From a checkpoint of a small transformer trained on Wikipedia: LayerNorm before each block, learned positions.
Each number is 50 + 10 x the weight over the matrix's rms, rounded and kept within 0 to 99. Layers, rows and columns count from 0.

# layer 4 MLP up, 320x160, rms 0.0892, rows 278-287, columns 0-159
49 36 37 32 59 51 44 46 44 48 51 47 62 58 58 43 59 52 50 30 46 45 49 51 42 43 29 51 35 45 49 64 40 44 54 40 49 65 35 59 46 26 56 55 42 60 45 38 57 40 49 54 49 67 64 45 23 50 55 58 54 48 46 45 63 62 32 60 52 45 50 66 55 30 37 33 63 38 59 54 50 57 47 43 46 52 64 32 48 47 45 49 43 56 65 47 48 56 69 46 52 62 46 36 42 25 56 61 59 56 46 54 57 66 54 47 59 48 38 49 57 41 48 40 52 47 38 47 61 59 32 53 55 46 36 53 69 63 47 65 55 76 27 39 61 43 72 40 61 46 50 53 47 34 51 42 47 55 42 48
54 43 47 74 56 35 44 56 52 62 23 44 56 38 41 44 49 54 53 53 34 46 51 47 82 47 40 54 52 58 70 53 47 51 32 48 64 46 44 59 57 52 66 64 35 69 47 40 38 42 48 54 67 62 46 72 47 68 54 56 56 81 44 45 60 49 41 46 57 57 38 66 47 50 39 43 52 41 45 58 53 49 53 49 39 28 33 48 46 40 40 57 25 41 61 55 46 30 41 52 44 55 44 55 76 59 35 51 60 47 52 53 36 33 54 48 59 33 27 42 41 74 48 51 32 48 50 60 47 39 47 72 26 62 15 56 48 70 59 52 45 34 44 51 52 46 57 52 63 67 61 63 66 47 64 66 41 49 42 46
42 38 38 44 45 51 47 31 44 58 55 62 64 64 51 49 52 47 37 41 46 58 34 41 58 45 52 39 65 52 64 42 31 48 35 55 54 57 68 53 45 64 45 55 61 64 47 50 50 39 55 44 60 63 36 52 41 62 43 57 42 48 39 41 54 56 59 51 62 43 39 51 63 42 46 61 58 39 52 58 48 46 52 43 54 36 59 56 40 60 61 47 53 52 45 59 70 51 51 56 40 57 51 35 57 43 53 52 44 41 60 59 56 48 53 32 45 55 53 70 55 41 57 56 58 50 42 37 50 56 47 36 42 60 40 42 63 47 63 61 40 49 51 26 46 50 43 50 54 47 45 45 66 42 46 46 60 55 62 52
57 52 55 64 41 36 52 55 52 47 52 43 52 64 51 43 51 54 61 35 58 74 57 34 40 49 52 36 33 37 58 59 49 54 45 60 29 54 47 49 53 37 75 64 44 45 64 44 43 62 36 40 47 57 44 49 33 44 62 52 61 47 48 47 36 41 40 50 68 45 45 52 57 48 41 59 42 55 48 58 67 71 53 45 41 53 56 51 51 51 45 68 36 53 63 40 43 44 66 43 42 33 55 47 50 57 55 48 44 36 42 57 48 38 36 44 46 50 49 37 38 48 25 44 49 59 33 35 42 39 37 55 56 54 56 69 46 52 56 43 44 47 60 57 43 44 57 54 63 50 74 64 35 60 50 63 64 45 63 45
47 45 41 46 57 49 45 21 56 59 53 56 64 65 38 57 57 33 36 58 41 36 26 56 46 32 57 67 39 33 45 48 44 45 60 48 54 65 64 55 49 31 51 61 50 62 59 46 47 44 42 50 47 59 34 42 44 46 60 73 49 48 61 61 45 51 36 39 51 41 61 53 53 41 40 42 52 63 77 37 62 47 61 41 38 42 50 43 51 39 33 48 47 42 55 41 64 77 41 69 36 45 52 34 41 45 33 50 54 43 52 64 35 55 52 28 68 54 53 57 40 59 55 51 45 52 39 56 55 53 35 61 41 52 53 46 60 53 55 52 48 43 45 48 36 36 49 54 51 68 57 53 59 38 52 40 47 49 51 55
60 65 38 53 65 55 53 47 68 46 49 35 60 51 54 40 57 47 48 55 60 43 58 44 65 57 56 42 45 41 45 31 42 70 40 46 43 39 53 54 46 38 54 50 31 65 47 57 50 55 43 51 46 41 43 64 39 36 58 52 44 62 57 35 51 59 41 49 45 40 49 73 31 60 54 40 60 47 59 48 45 57 64 37 35 50 72 53 59 55 42 56 24 63 52 48 53 53 36 42 25 44 54 40 36 49 31 64 51 39 66 47 52 41 52 50 55 49 65 61 48 47 50 49 53 43 55 48 51 55 50 52 59 36 55 59 57 52 62 39 53 57 50 36 27 39 50 51 49 53 62 64 41 39 36 64 40 64 58 50
46 62 50 44 33 65 45 47 62 64 47 48 45 52 45 56 42 50 32 52 53 52 47 37 49 56 68 44 46 53 51 59 65 61 58 52 51 33 43 52 50 64 49 55 49 59 44 49 34 50 61 45 41 47 45 47 36 38 48 56 46 34 53 52 55 71 47 58 54 66 45 52 61 48 46 58 54 45 54 52 60 43 48 54 45 55 63 58 41 45 42 51 46 61 54 46 44 51 30 57 45 39 52 40 46 46 56 57 63 33 54 44 69 59 36 56 54 50 50 54 55 56 42 41 46 50 53 56 65 66 53 42 58 38 44 45 57 76 52 40 45 29 56 56 57 54 47 49 52 57 42 58 60 47 43 65 64 53 55 27
46 28 52 65 67 40 43 37 54 54 56 47 58 54 55 71 42 60 47 34 54 41 50 47 59 41 25 40 50 40 54 57 39 42 43 52 66 52 49 52 35 55 64 56 60 35 39 51 49 50 46 52 50 75 55 52 51 50 59 52 53 64 59 44 61 42 44 40 39 35 46 49 39 52 34 55 41 61 56 49 57 56 44 69 59 52 57 45 51 35 40 68 38 41 66 56 60 54 50 53 44 48 50 43 54 55 38 48 54 57 66 61 43 42 45 46 45 40 36 37 53 60 42 53 43 52 45 34 49 66 47 53 43 48 41 63 58 68 42 48 42 55 45 37 35 45 31 51 56 68 59 50 55 21 49 57 62 43 41 49
62 54 29 53 42 40 43 55 44 43 60 56 57 61 47 42 48 38 44 57 61 43 52 50 39 49 61 44 51 33 53 32 59 39 38 53 50 49 66 42 72 55 57 56 60 49 47 52 47 52 39 31 62 36 46 40 43 50 33 48 45 54 45 38 49 47 47 39 60 36 43 44 54 46 46 57 57 52 56 62 53 53 62 45 51 51 56 38 38 63 35 49 57 47 34 51 58 58 66 54 52 55 52 37 62 59 69 52 43 41 53 57 54 46 58 42 66 53 52 39 53 56 50 55 51 47 46 47 58 61 54 37 50 50 53 55 52 47 65 61 35 57 45 49 35 32 38 51 62 42 56 58 62 45 40 45 52 54 58 55
70 40 38 44 51 47 40 51 44 59 39 37 55 54 44 38 43 46 45 44 50 54 36 40 61 57 47 48 51 42 50 39 59 51 56 59 44 56 37 55 49 53 52 71 45 50 52 47 46 53 42 52 53 50 62 62 48 45 51 51 35 65 46 31 49 23 50 38 39 43 40 61 46 40 50 73 53 46 58 38 62 53 63 56 46 42 45 56 21 51 50 65 55 39 75 55 59 41 47 45 32 49 57 46 53 51 40 54 66 67 37 60 56 53 62 45 55 51 43 31 31 49 42 51 47 74 41 64 45 43 42 64 49 69 40 44 47 58 64 52 44 40 35 39 38 48 46 67 48 51 68 73 46 54 52 69 53 45 55 41
# layer 4 MLP down (transposed), 320x160, rms 0.0768, rows 278-287, columns 0-159
64 55 54 51 40 44 62 46 47 60 47 54 39 49 63 46 47 54 44 59 55 52 52 51 62 44 58 51 47 71 54 50 44 43 40 48 60 45 39 62 55 65 51 43 62 28 51 73 34 45 38 51 45 62 47 51 53 56 34 66 49 52 62 58 53 38 62 39 58 44 73 58 46 61 65 29 52 55 52 38 55 59 52 58 54 47 29 62 56 49 47 52 56 44 55 49 50 34 65 51 42 30 29 36 46 71 52 60 41 61 43 28 55 55 48 53 56 36 50 45 63 43 22 51 55 55 36 53 48 49 71 53 44 45 49 44 54 35 48 39 21 50 64 58 37 46 51 43 35 42 45 52 48 53 53 57 51 43 53 41
50 51 38 50 29 36 55 49 25 39 45 59 54 51 44 65 43 48 57 44 40 32 58 48 57 50 54 41 70 33 57 55 57 53 57 44 56 55 33 35 70 21 29 47 60 55 63 53 41 34 34 32 56 46 57 64 34 42 46 67 50 56 47 45 48 53 59 64 47 61 60 58 50 60 66 56 46 56 47 45 63 41 48 46 52 73 42 43 61 66 41 59 28 87 52 62 59 47 48 46 41 51 77 28 42 50 50 57 43 52 64 47 50 56 50 37 57 56 59 47 59 53 45 44 49 53 52 54 58 46 56 53 49 37 36 71 49 50 41 53 70 49 39 49 46 36 40 45 63 62 61 43 28 45 60 56 49 42 50 73
46 70 44 62 35 61 43 47 44 40 51 49 40 57 43 46 57 57 59 73 60 48 44 46 49 50 47 36 57 60 72 44 39 45 58 53 39 55 57 40 46 47 51 42 61 49 54 57 61 63 51 49 44 53 57 64 39 61 57 31 51 49 49 51 45 49 63 53 61 56 27 48 57 58 69 55 52 57 48 59 45 25 39 41 57 45 52 55 55 47 51 54 44 62 41 53 59 49 36 65 55 47 68 55 46 54 42 38 41 48 39 52 40 53 55 57 52 62 51 47 37 37 56 58 32 41 37 52 46 29 33 40 53 41 54 47 49 49 45 35 41 30 52 54 44 48 61 69 43 54 49 55 52 46 63 52 52 37 55 35
52 37 45 51 55 26 42 52 48 41 55 44 36 58 50 53 52 38 57 41 54 55 44 38 63 55 41 43 66 43 57 53 44 46 55 33 52 31 47 48 42 47 58 50 46 40 42 59 60 71 48 65 40 52 54 71 48 49 52 72 72 59 42 52 38 39 55 41 46 45 47 30 57 49 48 59 46 43 51 44 57 36 46 57 45 37 31 56 50 43 63 45 46 69 61 63 40 38 47 36 37 63 59 41 42 50 61 43 37 61 33 39 47 41 41 56 53 40 53 46 71 63 39 53 49 53 57 56 48 33 57 74 74 50 42 45 32 69 59 51 46 48 49 46 62 48 56 57 55 63 58 40 63 37 69 57 63 63 65 65
63 46 50 62 31 60 42 49 37 44 56 49 58 49 52 52 31 40 61 61 54 49 37 38 57 50 55 44 38 56 34 60 71 56 45 54 41 50 54 58 60 39 61 47 40 24 43 44 48 38 49 68 61 64 42 43 49 40 44 65 45 57 52 41 44 56 50 42 34 39 99 55 43 47 49 60 52 69 39 34 43 68 51 59 56 45 40 49 46 47 58 44 44 43 65 48 61 35 51 41 32 55 59 22 38 57 54 51 40 52 48 48 42 33 43 65 48 52 53 52 42 53 36 65 49 46 60 52 47 49 35 57 64 65 46 46 44 33 50 35 49 59 57 46 60 57 52 55 56 52 54 60 65 40 66 63 59 58 60 64
41 46 55 45 35 45 34 50 55 39 51 59 48 41 51 49 70 53 56 45 51 56 43 48 36 43 49 40 48 54 24 60 47 71 60 44 46 41 62 60 53 63 41 52 54 49 54 53 44 79 67 32 48 43 34 44 47 53 59 50 42 52 50 45 58 51 62 57 57 42 20 45 45 57 79 49 49 36 44 33 55 63 42 52 57 35 60 47 45 44 50 53 49 47 52 59 52 52 57 52 56 53 37 47 49 30 44 47 57 55 38 58 47 46 43 54 54 47 46 68 59 47 49 46 72 58 69 60 66 52 38 53 30 54 56 60 42 46 47 61 44 56 62 56 47 51 48 44 41 56 46 47 43 46 60 51 40 65 40 63
61 45 44 60 60 53 44 51 61 46 47 44 55 45 41 42 51 38 33 39 61 56 54 52 48 48 39 52 40 49 55 45 56 46 64 50 68 61 61 60 61 52 55 45 61 44 38 43 51 54 46 42 43 61 52 44 53 43 48 52 61 36 56 69 51 43 63 57 65 51 72 49 50 34 39 62 49 67 47 35 48 36 45 54 75 58 54 39 58 62 42 48 48 52 53 43 55 40 52 45 56 44 62 63 48 51 57 38 29 51 48 42 62 56 66 49 49 44 45 40 38 34 39 38 57 50 39 55 46 62 51 55 46 46 30 45 53 55 52 55 53 45 46 60 38 49 44 43 51 48 49 43 43 52 48 58 54 49 62 51
42 45 60 43 45 54 60 59 58 54 66 45 53 62 42 48 27 47 60 48 34 62 57 39 51 45 42 54 39 54 53 50 60 61 67 41 46 52 46 46 58 30 42 30 51 63 52 39 53 32 38 63 63 43 51 44 29 45 39 55 41 54 39 54 62 43 47 53 62 50 64 49 41 48 53 41 47 58 55 50 64 38 50 60 53 46 56 44 56 45 40 47 54 63 54 48 55 62 46 40 45 62 64 50 46 47 51 18 49 50 44 54 37 39 73 38 58 43 65 59 48 47 40 51 50 46 31 32 57 46 43 59 49 60 44 73 52 60 78 54 34 42 46 54 56 57 55 49 69 63 48 49 58 55 37 41 57 45 44 33
38 50 48 52 56 57 40 63 50 55 58 58 49 53 50 53 32 68 66 57 51 39 41 49 49 48 48 55 44 51 50 55 43 40 53 35 57 63 52 50 37 42 44 45 50 62 66 36 47 50 39 54 52 50 50 40 48 29 49 47 47 53 61 37 46 51 49 53 44 50 67 47 44 44 44 51 40 52 66 34 40 35 36 57 48 53 64 61 58 43 48 69 60 41 62 43 60 56 64 45 52 38 62 53 32 51 60 40 38 41 56 48 40 59 51 54 52 41 56 58 57 48 45 60 36 49 50 47 56 56 48 53 50 76 44 59 48 44 50 44 68 57 54 48 61 51 35 67 49 52 50 52 52 39 45 33 55 55 54 41
38 48 42 51 33 33 60 44 38 34 33 62 46 60 57 51 37 46 59 60 41 44 62 53 57 45 46 60 71 55 67 55 56 54 50 38 71 56 47 62 47 46 80 43 39 67 36 45 42 42 50 49 68 51 56 47 50 51 49 34 50 62 52 49 43 53 51 36 29 70 67 48 39 51 31 41 54 59 45 42 57 29 56 35 59 52 59 38 45 62 51 52 47 43 53 59 32 37 31 55 51 52 65 37 56 34 47 53 34 36 60 48 35 36 45 38 59 67 47 68 42 50 52 49 49 53 49 40 54 59 53 60 53 55 48 54 61 35 42 35 74 52 45 50 48 30 68 45 64 55 33 54 56 52 39 57 73 68 57 53